python train.py --num_hidden_layers=14 --hidden_size=96 --num_attention_heads=3 --num_key_value_heads=3 --head_dim=32 --intermediate_size=384 --vocab_size=1835 --hidden_act="gelu" --norm="layernorm" --norm_place="pre" --norm_eps=1e-06 --positions="rope" --rope_theta=10000.0 --rope_fraction=0.25 --qk_norm=false --attn_scale=0.177 --bias="all" --tie_word_embeddings=false --parallel_block=true --init="normal" --init_std_qkv=0.0389 --init_std_o=0.0 --init_std_up=0.0389 --init_std_down=0.0 --optimizer="adamw" --learning_rate=0.00386 --beta1=0.9 --beta2=0.99 --weight_decay=0.075 --lr_head=0.0137 --max_grad_norm=1.0 --warmup_steps=252 --schedule="wsd" --decay_fraction=0.875 --decay_shape="linear" --final_lr_fraction=0.0 --batch_tokens=32768 --max_seq_len=512 --doc_mask=true --train_tokens=156000000 --max_steps=4761 --dataset="wikipedia_en"
Each number is 50 + 15 x the weight over its row's rms, rounded and kept within 0 to 99. Layers, rows and columns count from 0. The size before them is the row's rms in percent of the matrix's.

# up: layer 7 MLP up, 384x96, rms 0.0773, rows 114-149, columns 0-95
# down: layer 7 MLP down (transposed), 384x96, rms 0.0543, rows 114-149, columns 0-95
up114 008:74 58 64 35 72 66 71 44 59 75 67 37 45 56 45 63 65 53 63 63 56 40 18 14 30 56 42 50 36 36 47 62 22 63 43 41 44 37 26 35 36 54 80 56 53 61 50 16 67 33 71 54 53 58 86 61 54 39 46 52 70 37 37 59 49 54 19 52 34 62 65 47 44 62 60 24 52 50 42 43 33 56 54 52 60 54 16 51 51 67 49 49 30 74 57 61
down114 007:32 26 37 46 43 41 29 52 42 62 55 52 48 48 44 28 30 40 54 64 63 55 55 45 55 60 28 45 44 51 63 40 58 34 28 64 86 34 71 76 52 33 32 46 63 56 24 73 41 54 49 77 34 35 16 16 30 71 61 47 60 47 65 49 58 33 70 44 65 66 44 85 70 61 49 45 43 58 67 45 65 48 37 58 61 58 48 33 54 32 42 46 53 28 16 57
up115 180:55 59 74 69 49 44 49 67 53 52 62 77 45 64 54 40 51 51 61 46 43 49 36 47 59 61 33 41 33 48 19 45 57 49 46 53 67 50 44 79 21 22 20 56 75 64 36 44 36 51 63 27 50 49 59 53 73 40 56 62 57 77 62 51 47 57 54 23 59 45 63 71 66 25 40 54 37 24 57 41 74 35 31 16 21 30 62 69 83 33 56 39 48 41 41 59
down115 180:46 52 85 32 47 58 82 47 73 17 37 71 52 36 67 35 72 24 58 46 28 21 47 53 72 81 46 35 41 38 47 42 38 58 56 62 37 54 65 36 42 66 63 78 11 44 64 56 54 61 39 37 53 61 50 65 32 80 44 58 53 76 48 32 68 39 57 53 40 26 41 53 58 60 44 45 49 39 54 38 42 55 72 46 60 19 40 42 41 51 48 50 45 42 71 43
up116 010:22 48 28 53 18 39 32 45 38 18 41 53 43 32 48 70 32 52 30 34 46 40 52 35 31 35 50 42 64 34 29 46 52 46 41 51 26 62 51 39 28 40 29 32 25 34 60 65 43 42 27 57 31 52 46 26 51 37 57 67 32 55 65 58 20 42 61 34 52 42 28 46 36 26 63 48 38 22 44 51 38 26 46 41 35 34 35 55 56 42 56 36 43 12 46 30
down116 007:54 52 77 45 50 35 48 51 55 53 48 43 48 24 62 33 67 17 46 34 33 37 20 47 59 45 72 57 37 55 51 53 52 45 55 48 59 53 43 30 61 43 54 59 56 66 33 23 57 37 69 54 81 51 64 88 62 15 20 53 51 48 27 30 49 67 40 49 47 51 51 25 44 50 41 37 67 46 43 63 34 65 43 68 53 52 54 44 28 75 37 60 27 87 76 35
up117 009:74 67 54 63 42 73 46 57 27 69 89 47 57 41 56 75 46 50 51 50 56 50 35 56 39 29 90 55 66 23 53 58 45 81 61 56 36 33 42 49 46 57 76 46 48 53 57 59 77 28 72 49 56 54 72 72 29 46 59 56 60 73 65 52 48 66 54 38 64 57 85 58 60 75 69 37 51 58 79 48 55 70 65 58 47 74 41 59 53 56 72 55 58 44 44 49
down117 007:41 52 44 22 39 22 43 48 59 73 41 78 26 51 58 51 46 43 68 59 41 42 55 53 64 48 21 47 56 56 40 48 46 30 51 80 69 48 56 82 42 74 24 65 87 76 33 45 47 67 41 57 48 52 41 45 28 65 37 64 59 42 56 53 61 40 50 47 18 57 37 48 83 64 65 44 39 35 50 57 69 52 12 46 66 63 53 38 67 41 46 67 22 56 52 57
up118 011:42 31 61 34 38 63 45 59 33 49 50 37 47 26 64 56 70 69 22 45 16 15 40 56 48 58 40 32 59 42 45 49 51 50 46 55 53 49 53 27 42 49 51 51 59 40 47 39 28 37 18 43 40 32 27 47 47 58 34 46 13 40 63 41 26 25 30 38 42 58 54 41 33 52 48 30 50 47 33 25 65 25 25 34 39 42 29 36 22 57 55 34 32 27 67 35
down118 010:58 54 66 51 59 52 34 45 47 47 21 67 49 73 12 44 29 25 61 38 68 71 56 51 29 58 73 50 29 54 40 72 50 45 52 45 48 52 29 44 34 46 69 32 30 61 52 40 70 35 85 83 46 55 48 64 53 22 59 50 75 66 50 44 67 59 57 41 80 51 53 61 57 41 10 41 42 37 45 66 36 51 57 52 34 41 64 61 80 34 46 48 68 62 44 54
up119 166:64 84 35 34 58 66 53 49 49 54 47 70 46 57 56 54 14 49 59 26 45 50 21 48 45 56 43 58 39 45 26 48 69 61 38 28 45 61 43 60 60 45 81 67 55 38 44 36 85 27 34 56 68 43 73 49 55 45 16 59 52 54 62 57 31 44 59 31 57 26 69 30 63 49 36 61 50 43 78 55 36 43 67 80 49 63 54 62 44 39 75 71 46 26 34 61
down119 191:64 62 61 51 30 63 61 32 47 37 65 71 02 61 41 42 69 82 62 50 51 49 39 70 55 57 50 39 62 46 31 29 43 60 41 69 76 54 10 52 31 73 38 49 62 42 52 45 41 35 35 47 27 21 51 64 85 39 50 56 58 42 59 41 37 42 64 49 62 47 49 67 63 52 44 52 66 35 46 59 09 43 62 38 41 49 47 72 49 57 46 80 37 43 60 59
up120 011:61 45 16 46 16 49 30 62 24 29 37 43 39 29 47 72 03 42 43 46 39 34 40 58 22 33 44 44 47 15 33 47 73 60 73 66 44 56 49 35 46 37 43 38 41 25 61 81 57 55 63 56 56 29 55 43 45 35 64 59 49 67 44 48 22 63 45 33 58 32 49 64 55 39 54 21 40 35 61 39 30 59 57 41 41 61 56 53 51 55 55 45 41 26 51 44
down120 010:33 66 64 42 48 30 50 26 74 70 80 58 42 41 59 41 51 31 49 44 38 40 45 37 63 44 50 62 73 58 68 53 24 38 18 60 69 38 55 62 41 45 39 46 71 92 42 27 52 39 50 45 70 92 49 77 34 52 25 54 44 39 59 43 58 39 71 39 26 66 40 38 54 51 50 59 70 56 63 61 63 44 33 52 47 47 32 55 44 45 56 56 14 75 48 44
up121 012:66 70 65 73 63 65 56 51 66 62 80 57 58 58 47 57 72 62 50 64 72 74 51 60 66 58 62 54 51 54 42 99 31 61 41 66 48 59 54 49 94 58 41 51 48 59 39 66 61 58 43 57 68 55 67 62 38 56 60 47 71 52 55 48 55 28 55 49 65 67 56 56 51 76 59 80 55 60 61 58 79 66 76 64 60 41 61 62 50 55 66 55 76 69 71 63
down121 009:28 27 35 33 61 53 48 68 34 30 11 58 58 61 69 44 58 29 53 57 31 43 41 63 44 61 46 37 56 53 53 14 62 67 69 54 60 65 47 56 34 68 54 60 59 19 63 12 67 34 42 67 16 42 26 24 41 60 45 52 46 55 46 59 49 61 48 59 41 17 57 50 62 29 66 21 37 37 36 25 43 43 60 36 63 45 34 39 46 40 42 48 60 48 38 58
up122 008:64 64 42 46 63 38 67 30 62 77 66 64 42 47 23 37 20 57 52 38 58 75 54 68 54 32 66 34 47 57 64 46 40 69 37 37 51 30 54 43 84 50 71 45 67 57 28 21 65 44 71 61 30 64 67 71 50 40 61 52 75 65 42 61 69 39 67 57 48 38 57 57 51 54 67 68 34 50 55 35 72 60 71 54 23 36 53 50 55 74 42 86 61 66 54 40
down122 007:39 51 48 60 36 60 35 49 51 12 44 49 55 50 62 48 53 48 48 39 39 43 52 41 65 59 29 72 32 50 36 50 68 56 54 40 41 58 58 65 08 36 33 68 37 60 44 58 49 52 16 32 51 33 39 15 42 65 49 48 40 37 52 72 46 47 16 63 40 62 57 39 35 80 52 32 59 42 56 49 47 70 21 28 73 53 73 42 43 28 41 68 14 31 40 46
up123 171:58 68 58 43 42 37 56 54 49 45 40 47 52 21 83 61 37 41 26 55 52 57 78 51 46 53 77 42 49 51 66 34 44 60 39 42 13 55 78 55 56 42 52 55 34 45 48 71 61 50 56 55 50 65 31 52 31 59 68 43 15 21 34 57 67 49 21 36 78 42 35 54 50 34 47 68 30 87 59 63 66 38 64 65 51 77 38 61 58 35 40 38 38 48 44 77
down123 182:34 23 59 46 46 72 42 41 31 41 52 39 36 63 21 40 66 75 73 56 47 34 36 64 55 29 36 43 33 45 29 78 57 58 65 60 74 59 31 32 44 61 48 42 64 60 33 31 54 39 58 48 51 29 63 67 69 44 56 70 50 80 62 24 69 29 76 53 33 57 73 42 44 64 68 51 43 37 51 45 48 45 30 22 74 30 58 37 61 59 49 65 48 68 58 23
up124 010:47 63 24 63 78 58 74 45 46 58 54 52 20 37 44 69 31 51 59 26 37 60 65 63 61 56 61 67 57 53 72 14 73 61 57 48 70 27 68 60 79 63 65 44 51 48 50 28 57 41 85 39 38 54 50 61 56 52 61 55 72 82 52 74 47 58 63 57 47 39 63 38 45 69 54 55 43 48 55 50 49 72 54 26 44 73 46 65 51 47 39 68 69 75 17 44
down124 008:82 59 70 31 14 42 41 52 69 28 54 67 65 45 50 44 49 67 60 64 56 61 40 31 58 39 44 41 34 50 33 71 42 49 41 14 23 50 54 50 15 52 53 61 48 67 39 93 35 58 40 41 76 49 86 45 47 66 34 46 49 49 50 35 54 44 37 56 39 54 56 58 56 68 69 45 39 57 48 64 48 47 38 78 53 72 78 48 44 43 53 54 33 45 82 53
up125 009:54 45 47 40 49 55 50 37 44 64 52 48 29 26 12 50 21 61 35 29 52 68 35 66 34 29 65 46 42 33 39 92 36 75 57 54 37 49 48 34 76 34 55 52 41 40 33 47 44 50 67 56 63 38 63 63 45 33 67 48 60 69 54 30 27 30 43 40 62 28 55 66 48 66 63 61 35 54 53 29 45 60 72 49 07 29 52 43 50 80 53 49 54 52 74 51
down125 008:28 53 48 55 46 70 36 54 63 32 63 44 56 56 58 54 35 10 40 44 31 37 48 46 59 75 34 70 58 28 37 34 59 72 31 54 79 38 72 72 33 60 31 52 53 64 52 42 79 31 47 40 60 73 37 44 26 70 32 65 43 40 65 78 43 51 47 48 29 45 68 40 54 55 52 38 67 35 70 41 52 51 33 55 73 53 45 35 49 25 36 53 09 51 35 49
up126 181:37 79 69 38 43 41 23 37 60 63 79 61 21 65 67 38 46 32 41 29 17 38 45 49 25 53 59 52 49 53 37 56 47 55 79 48 61 67 74 56 53 32 64 58 40 01 74 58 51 64 29 30 41 66 46 47 53 72 53 51 62 44 56 47 62 43 34 41 63 37 70 68 41 52 66 36 49 59 42 41 46 71 65 49 35 49 33 66 49 30 48 50 69 60 51 20
down126 188:57 11 33 78 29 63 46 66 32 53 54 14 86 34 36 56 57 54 55 61 61 62 73 76 22 58 66 42 42 47 62 76 58 37 49 56 38 48 54 49 51 55 62 52 70 73 25 38 61 22 60 34 46 60 62 35 46 38 59 56 43 58 42 60 54 48 55 29 44 56 60 54 31 37 66 32 53 29 29 56 66 39 52 43 68 19 53 57 45 48 60 28 47 79 34 61
up127 010:39 53 54 73 33 80 54 51 76 77 64 53 65 52 72 51 75 62 33 58 47 56 30 45 35 37 83 30 54 46 36 78 27 49 47 62 65 58 19 35 50 36 38 51 55 60 39 66 41 24 51 50 27 73 42 59 34 50 69 68 46 63 66 44 68 48 45 46 58 76 68 37 45 54 73 48 46 51 63 28 49 23 41 39 77 48 52 60 48 63 83 43 36 51 53 33
down127 009:43 54 43 26 59 57 29 54 40 26 19 75 49 50 32 38 32 51 62 56 67 57 56 52 55 65 30 36 64 51 60 59 76 61 65 80 63 56 58 55 70 69 69 57 43 29 42 33 86 58 61 85 54 11 19 44 57 53 44 41 59 26 30 40 28 42 44 45 50 29 49 63 70 48 25 36 44 46 34 54 56 57 49 54 44 41 49 46 51 42 26 46 67 50 35 73
up128 222:52 66 19 65 53 41 63 49 54 54 62 66 43 38 37 75 56 49 44 80 52 18 31 52 48 68 57 39 55 42 21 26 46 67 61 22 53 58 41 55 49 58 80 67 39 39 44 22 68 26 21 62 59 47 66 55 52 40 41 52 47 43 71 48 22 51 58 67 76 57 57 34 47 82 37 70 45 58 64 23 38 65 47 56 38 48 61 15 53 42 77 59 45 53 48 49
down128 194:59 51 44 48 45 61 39 47 44 38 33 51 32 55 32 33 78 72 37 63 38 49 52 54 52 90 75 42 46 36 53 31 55 35 67 47 45 28 32 44 67 64 83 79 33 29 63 40 48 49 36 67 32 37 66 52 74 48 38 54 59 42 49 51 42 43 26 67 39 61 74 54 23 70 52 52 53 43 68 46 41 28 78 70 62 30 20 63 53 53 58 75 33 56 28 49
up129 007:48 41 83 42 83 42 58 37 56 41 40 67 43 43 37 28 52 42 50 47 28 40 60 76 64 45 20 40 45 81 53 46 47 42 30 03 56 62 56 56 53 30 47 56 39 52 56 44 46 64 35 73 36 46 52 55 58 82 44 42 44 23 60 43 47 34 40 42 38 56 28 36 57 36 17 69 47 80 40 43 39 49 42 37 30 40 63 17 42 43 37 58 38 41 55 70
down129 006:51 47 21 72 75 80 58 46 55 35 43 42 56 73 41 64 44 57 31 48 54 48 55 42 44 64 42 43 28 21 51 56 51 75 66 39 12 39 47 26 42 53 65 43 21 48 54 64 48 55 23 10 55 38 65 42 70 54 78 49 50 63 63 71 56 44 52 56 72 46 62 52 25 47 41 35 70 33 63 34 60 48 61 52 59 32 59 64 50 55 50 41 70 27 38 19
up130 224:64 46 46 57 48 42 44 52 54 30 58 53 36 38 51 42 32 47 63 38 58 51 31 50 59 38 58 38 74 39 13 59 58 47 37 60 61 71 55 80 79 54 45 39 49 42 29 38 38 33 35 53 66 61 42 50 40 71 76 45 58 64 56 55 14 75 71 42 58 82 67 85 28 64 32 31 42 72 53 58 30 37 44 31 48 41 35 45 73 38 61 33 57 67 33 74
down130 244:60 48 58 77 64 88 46 52 45 63 23 54 55 57 44 10 39 67 34 52 47 38 48 31 54 28 57 77 52 72 44 42 60 49 05 46 37 68 69 48 89 56 49 54 36 65 47 38 64 48 31 47 54 48 27 27 65 65 61 49 59 35 28 45 41 64 45 51 59 55 43 66 49 46 34 29 35 52 65 59 40 47 28 36 63 61 45 62 51 61 54 37 41 61 64 84
up131 011:66 75 65 55 45 61 23 53 19 60 79 34 73 43 26 47 49 33 43 64 63 56 33 51 68 45 59 56 60 28 29 95 17 65 39 49 24 53 35 60 47 43 55 36 27 44 46 61 61 63 48 39 66 49 65 53 30 36 67 42 52 42 42 25 16 22 44 35 59 45 62 50 56 79 49 60 44 60 54 59 51 73 44 49 42 28 59 44 35 58 50 33 56 57 50 59
down131 010:28 39 28 27 64 51 79 50 51 59 38 69 39 64 77 57 60 64 67 68 43 28 49 57 57 55 24 49 47 72 71 07 55 64 55 54 73 52 54 45 67 71 26 58 71 49 66 25 74 37 39 65 18 37 32 30 31 68 39 65 45 58 62 69 63 60 54 40 38 46 54 41 55 38 70 31 30 45 53 27 63 38 62 54 62 61 41 39 55 41 54 59 53 54 33 53
up132 010:54 56 27 39 57 34 66 49 40 30 35 65 41 30 14 50 33 66 33 24 37 46 52 51 25 57 44 35 53 44 41 25 71 40 43 48 41 37 96 17 54 44 53 61 69 37 42 40 49 27 56 48 20 43 43 47 60 49 45 57 47 79 57 56 53 42 77 45 50 45 40 42 24 45 57 32 34 29 55 17 47 35 64 61 25 50 35 52 50 67 58 54 44 40 49 22
down132 009:59 54 80 69 21 61 24 31 61 33 63 40 51 41 53 43 41 30 60 40 57 54 36 52 81 34 65 64 41 53 30 77 50 50 45 29 42 64 35 56 14 53 60 22 41 66 42 61 32 46 68 51 74 57 66 59 49 25 53 63 50 36 34 54 46 69 24 57 65 70 69 53 39 60 51 55 61 70 33 72 40 69 36 30 37 46 69 51 48 45 55 65 35 58 85 60
up133 009:40 66 73 77 75 46 58 54 61 32 48 69 42 32 63 59 48 70 41 44 29 53 71 85 72 60 56 63 67 68 58 36 86 57 47 28 67 49 72 75 80 47 39 49 46 51 69 69 42 48 47 59 37 55 41 55 61 83 69 45 53 73 73 73 45 49 60 43 62 58 43 19 55 55 42 68 50 69 60 52 53 61 37 19 57 69 50 45 61 34 58 64 55 52 37 56
down133 008:82 41 50 43 58 59 65 46 56 45 35 47 50 61 44 62 38 45 63 49 45 59 22 42 34 38 60 26 42 31 28 70 44 50 56 22 18 62 40 33 23 74 70 56 43 41 41 60 45 53 40 17 70 38 80 56 68 26 20 36 58 69 47 29 48 49 51 66 64 44 57 56 52 41 52 50 36 33 39 62 43 52 63 69 43 54 82 64 37 65 39 51 76 56 79 29
up134 202:50 32 33 51 57 53 46 29 48 49 69 70 33 38 43 55 47 10 28 42 52 50 44 38 40 43 56 36 36 37 50 33 59 53 41 41 74 35 59 76 72 33 41 76 55 61 38 69 31 49 77 60 74 49 80 70 53 80 37 51 35 55 58 43 47 31 61 64 65 25 58 34 54 38 75 28 42 74 50 69 49 28 58 29 60 56 48 46 44 67 38 51 45 22 70 30
down134 195:60 42 36 46 50 73 67 40 45 46 45 72 63 46 52 30 67 58 81 62 59 47 49 43 84 36 45 54 33 61 75 29 56 74 30 32 50 53 68 30 49 51 36 46 41 55 29 69 51 24 53 32 69 40 46 35 37 80 44 36 58 64 47 74 49 43 65 71 35 43 43 36 36 69 67 21 52 74 39 57 45 48 24 53 40 49 75 71 44 48 61 22 54 59 48 17
up135 210:57 35 44 64 81 64 27 44 56 47 42 58 40 56 34 60 38 33 48 16 49 62 31 23 54 59 82 45 36 26 33 54 49 59 52 44 24 61 69 61 44 58 43 44 79 25 54 56 43 58 39 48 43 68 41 56 50 46 44 44 07 35 76 38 55 56 52 63 62 30 72 50 77 52 52 40 14 49 49 62 66 61 53 67 63 47 62 69 74 56 47 81 37 57 52 57
down135 193:30 49 32 26 63 54 38 29 53 57 55 65 48 52 54 72 50 57 63 60 48 69 51 73 73 41 29 65 26 34 62 55 56 51 28 72 57 33 58 62 00 48 57 43 64 26 64 60 37 63 60 59 31 53 61 67 80 72 48 39 59 53 51 36 57 42 61 68 35 39 49 63 15 51 43 38 25 58 54 46 51 66 40 31 20 33 53 76 55 39 60 34 48 56 71 44
up136 011:80 60 27 42 46 60 49 51 47 64 69 64 52 48 27 64 41 55 48 51 65 44 24 43 21 56 55 32 21 21 28 77 24 56 54 66 51 45 60 20 74 30 60 54 64 49 38 52 60 39 83 40 61 55 72 62 43 47 47 58 66 61 34 41 62 52 50 30 43 59 48 43 54 81 68 15 40 40 59 31 42 68 70 58 61 56 49 51 48 78 72 60 41 65 60 44
down136 009:11 53 55 31 38 41 28 20 47 31 53 47 30 52 55 44 37 52 64 51 50 50 47 43 70 23 22 61 63 65 71 50 39 55 35 44 66 48 56 78 43 73 39 35 56 45 47 32 43 36 51 74 35 49 33 17 02 48 68 61 45 39 56 56 32 54 63 55 42 67 56 74 81 43 63 61 47 71 43 47 52 55 41 38 31 39 33 32 49 26 47 52 41 61 52 66
up137 011:27 34 42 52 17 48 51 44 63 28 22 34 46 40 72 59 47 64 29 50 44 49 43 54 10 42 56 39 50 33 45 48 69 39 46 75 51 45 39 18 26 39 26 29 46 47 42 75 11 37 46 39 42 40 27 39 52 44 47 42 45 66 49 43 46 58 43 50 68 52 41 52 39 37 66 37 42 36 49 31 42 08 36 59 63 34 43 51 57 37 59 25 42 29 47 28
down137 008:58 57 61 53 41 38 26 58 50 59 64 49 34 45 30 50 23 29 63 43 39 58 38 47 50 58 68 54 84 64 39 59 48 44 64 69 53 65 49 81 48 67 55 63 54 46 28 31 80 38 74 60 76 69 44 91 60 29 27 36 59 36 44 29 27 42 82 44 42 38 39 62 77 44 39 62 45 53 44 65 42 66 54 41 53 43 58 66 48 63 29 42 43 81 63 58
up138 221:54 50 45 70 75 39 32 14 37 91 60 42 43 44 28 35 65 41 48 56 58 35 48 44 46 69 57 26 40 53 26 48 63 39 58 39 46 53 28 35 68 21 52 63 54 52 37 49 35 55 45 44 65 82 66 44 33 44 39 66 42 46 58 54 41 70 40 61 75 68 62 64 49 69 41 45 35 40 80 46 44 58 65 64 41 42 57 57 77 39 96 62 53 43 29 43
down138 203:54 27 39 29 48 50 44 31 68 66 57 54 65 49 36 59 77 55 45 50 41 29 51 43 36 93 26 40 51 34 51 63 58 46 50 45 50 51 42 44 79 56 58 50 22 26 33 35 39 49 44 33 33 84 68 48 62 50 43 25 33 48 48 72 46 75 32 93 46 46 47 42 41 58 29 57 56 39 83 62 48 74 68 59 37 57 54 57 60 29 69 59 60 54 36 54
up139 010:39 57 42 64 66 74 73 65 55 84 58 51 45 51 50 61 69 87 42 49 45 64 36 49 52 69 72 54 47 55 62 52 49 59 75 55 81 31 62 35 85 71 48 67 71 55 46 38 36 33 77 44 51 48 37 64 57 58 54 47 52 93 60 68 69 49 55 62 55 59 75 38 32 71 78 47 56 43 56 28 62 55 47 49 58 69 49 78 58 62 58 52 56 69 50 36
down139 008:76 42 64 45 34 53 10 47 48 09 29 68 54 58 43 40 26 21 71 42 60 53 46 48 50 40 56 41 66 52 27 76 71 53 33 50 43 66 45 66 30 69 84 26 36 35 56 61 72 54 61 81 58 44 49 41 46 48 45 48 53 37 35 28 26 46 49 48 58 43 52 85 71 53 43 39 32 64 37 62 54 54 53 51 50 48 64 41 51 47 42 55 61 48 75 75
up140 009:58 46 52 52 44 54 47 49 44 62 76 50 41 35 87 75 76 42 47 55 52 27 25 35 12 41 62 34 49 21 41 74 35 55 58 60 56 55 35 18 27 45 65 59 66 57 31 47 56 20 55 51 54 45 44 63 38 55 20 54 36 35 40 48 63 56 27 36 45 60 55 44 47 63 63 15 52 50 63 33 55 39 53 52 82 67 26 48 39 50 77 50 31 48 60 38
down140 008:35 43 38 30 43 52 32 47 31 77 43 63 35 56 19 44 30 46 55 54 54 66 60 53 34 49 49 42 53 78 52 49 47 42 55 88 62 42 57 89 67 51 56 47 52 31 49 25 55 54 70 86 42 51 22 46 40 47 83 57 63 48 53 31 52 41 73 35 52 54 49 71 82 46 32 56 45 57 50 59 51 50 39 49 37 38 51 46 77 42 30 48 74 72 25 74
up141 009:27 47 42 53 32 43 40 34 58 11 36 46 44 37 48 65 48 53 43 51 56 45 43 30 13 31 39 55 58 26 22 72 42 58 38 61 16 61 38 50 25 43 23 31 20 42 55 59 42 36 28 51 56 49 59 46 36 29 55 50 49 34 43 36 22 44 45 32 67 42 27 54 47 47 66 35 37 28 49 55 42 32 60 39 67 18 25 56 65 43 63 32 51 35 47 45
down141 008:53 37 67 38 46 32 59 64 51 72 57 41 42 32 64 45 43 10 41 34 20 48 34 72 54 66 59 51 51 52 60 25 45 40 49 47 90 36 67 63 70 53 52 70 70 36 27 23 70 32 80 47 54 52 38 64 48 38 04 51 60 63 41 50 47 55 73 59 43 41 57 46 73 34 55 58 47 55 57 50 29 53 53 70 52 72 39 40 38 64 28 46 45 75 48 46
up142 011:58 52 51 56 38 47 35 40 62 67 58 54 31 48 32 27 34 48 43 44 50 63 26 37 22 22 66 33 17 35 46 44 23 51 52 32 39 28 26 32 43 24 40 51 51 49 36 30 54 17 62 54 32 58 64 71 27 39 60 41 62 57 30 30 93 57 41 36 39 51 44 37 56 62 64 31 36 50 65 26 31 42 65 45 50 47 47 40 48 72 78 53 41 54 57 44
down142 009:26 47 31 32 55 68 42 47 42 35 38 54 46 52 54 54 40 44 56 56 48 46 55 65 67 57 17 48 78 44 51 70 59 64 43 69 79 54 64 79 51 86 54 50 65 40 36 57 59 76 20 46 67 37 27 13 30 70 63 40 49 35 54 64 24 39 45 58 42 53 51 54 60 55 50 57 62 54 41 48 66 65 26 32 44 44 27 37 32 25 23 59 50 21 47 58
up143 008:64 45 81 48 70 65 45 54 65 68 49 48 48 58 99 69 73 40 71 72 40 45 47 65 78 62 51 64 56 56 58 53 47 61 68 34 65 68 42 81 38 61 71 71 60 56 71 49 52 67 63 62 76 42 45 65 51 73 43 38 41 39 47 47 53 76 28 53 60 55 60 51 67 56 34 43 63 72 48 63 30 72 30 34 80 71 62 36 44 50 49 47 40 55 48 68
down143 007:38 58 23 41 57 59 74 48 41 84 68 68 49 73 29 59 46 57 38 50 52 65 70 44 10 55 40 37 52 49 59 35 36 49 23 59 63 17 55 41 81 38 53 39 32 48 53 62 58 56 49 59 36 56 55 42 49 66 62 46 59 62 81 53 56 34 86 34 40 48 59 66 52 44 43 59 41 28 90 40 66 35 59 76 49 52 37 52 63 44 48 33 67 46 24 48
up144 010:64 40 23 51 21 44 42 51 69 28 26 68 40 41 39 57 15 50 45 46 43 46 50 56 12 38 46 43 44 31 35 28 72 27 58 58 45 44 51 49 51 29 49 47 63 42 74 73 50 40 75 49 31 53 36 40 52 51 66 69 51 63 49 56 48 99 62 44 50 42 49 50 62 34 52 19 42 40 55 33 14 47 50 38 52 72 60 47 68 60 64 56 29 37 38 37
down144 008:33 69 70 48 50 43 40 17 55 52 83 37 43 38 44 41 31 66 58 47 59 62 45 36 88 33 49 54 66 41 70 78 48 45 23 29 61 57 64 53 37 60 33 43 60 75 21 54 35 55 46 34 88 69 68 62 31 41 37 45 51 27 51 39 42 30 40 56 37 64 48 50 54 62 60 84 63 58 47 83 57 65 33 46 31 41 49 52 39 38 48 46 39 52 65 41
up145 008:61 60 38 51 33 40 38 26 79 59 53 42 31 47 37 26 28 35 56 33 58 65 45 49 35 22 75 40 26 40 69 48 39 49 33 39 34 16 27 40 47 41 47 54 56 58 25 45 58 18 68 61 25 63 56 72 40 37 59 31 76 73 42 50 83 64 45 56 51 40 50 58 48 41 57 47 32 41 61 33 05 39 68 44 45 52 51 50 56 47 52 53 62 55 32 40
down145 007:32 47 38 48 31 73 48 61 48 49 57 67 42 49 67 48 68 81 47 64 47 37 52 53 59 66 28 35 76 62 44 49 50 64 63 66 58 58 75 79 15 71 44 72 60 48 35 67 49 76 18 41 73 53 37 25 38 72 40 40 41 29 53 62 44 42 43 59 34 52 45 56 55 64 59 54 75 47 50 49 73 70 27 39 71 47 42 54 25 48 39 58 21 22 43 47
up146 018:48 46 55 61 36 48 55 49 71 31 34 77 62 36 44 50 51 76 36 58 36 55 46 71 15 45 58 23 60 51 32 59 73 40 52 65 53 63 68 32 63 29 21 48 51 50 65 99 29 47 37 51 27 53 41 36 51 61 62 72 54 70 68 41 59 54 59 52 63 64 43 42 46 30 53 40 44 45 62 22 56 18 43 55 54 46 57 46 59 42 75 42 34 24 67 35
down146 013:36 65 66 67 61 57 23 52 49 38 47 44 37 59 41 41 38 20 59 28 52 53 43 48 82 50 62 55 67 32 56 74 52 48 46 39 55 65 34 52 26 68 70 52 49 49 27 12 70 50 72 42 74 46 49 78 50 17 33 43 55 28 32 43 33 57 50 58 45 44 57 60 75 48 41 67 71 62 32 74 36 72 54 26 45 37 63 74 35 55 33 51 54 68 48 67
up147 009:15 53 53 79 32 74 44 47 54 52 53 45 58 44 74 65 92 56 34 43 45 47 40 42 41 50 72 50 68 50 30 71 41 50 52 49 55 48 36 47 14 50 31 47 34 44 48 61 32 34 44 38 33 48 28 48 39 57 55 49 16 65 67 34 46 52 51 31 66 66 67 24 34 55 61 46 50 51 59 41 59 23 43 36 72 50 34 64 48 39 77 19 40 29 29 31
down147 009:69 48 54 22 44 58 34 62 40 39 15 70 40 56 38 55 28 27 58 49 60 53 38 53 36 45 54 26 59 50 43 53 57 58 59 69 40 59 40 35 90 77 66 40 52 25 48 32 75 45 79 68 59 33 35 57 60 37 41 41 66 43 29 30 41 55 52 43 53 23 49 50 63 32 34 36 18 41 18 57 39 45 63 68 39 45 46 46 47 66 30 47 78 61 64 59
up148 016:61 56 61 50 64 56 50 49 37 56 60 37 44 54 77 56 65 18 70 51 43 32 56 45 77 44 47 71 71 53 57 37 51 69 60 28 47 46 33 92 11 62 86 68 55 53 71 37 76 55 68 58 56 51 44 64 52 56 45 49 29 39 51 62 31 73 43 47 57 36 70 49 69 51 38 42 66 68 50 61 36 70 40 25 62 77 43 46 53 43 35 56 44 63 19 64
down148 013:54 44 32 34 40 53 72 32 58 76 70 70 45 46 45 61 41 97 35 60 61 48 52 47 27 45 36 41 25 50 61 39 44 30 33 67 51 24 68 31 81 26 29 48 52 57 53 78 39 61 30 49 57 55 51 42 57 70 58 52 55 59 68 47 82 40 60 31 40 66 38 52 31 69 45 60 29 44 66 53 68 31 41 84 38 58 48 50 68 58 56 47 63 34 43 34
up149 009:37 58 68 73 46 70 37 44 86 70 60 38 56 67 77 44 85 52 54 63 65 68 52 44 77 41 72 65 41 68 61 97 25 57 40 45 50 49 17 67 44 63 31 45 26 56 43 46 34 49 28 68 60 56 59 67 39 49 61 31 57 45 56 50 66 42 31 48 65 59 53 50 48 65 53 75 53 61 46 61 37 39 53 39 76 37 54 65 56 46 71 28 67 49 46 50
down149 008:49 38 43 38 65 62 53 75 34 50 22 63 56 52 56 46 66 40 37 61 41 59 55 64 20 87 54 16 68 52 41 21 65 78 72 77 66 58 56 49 79 63 70 65 66 30 44 43 79 50 47 66 37 37 23 32 58 65 37 29 61 52 41 55 42 54 60 49 49 27 52 44 61 32 47 37 40 35 55 37 62 52 65 68 59 50 28 37 32 52 26 45 66 48 40 55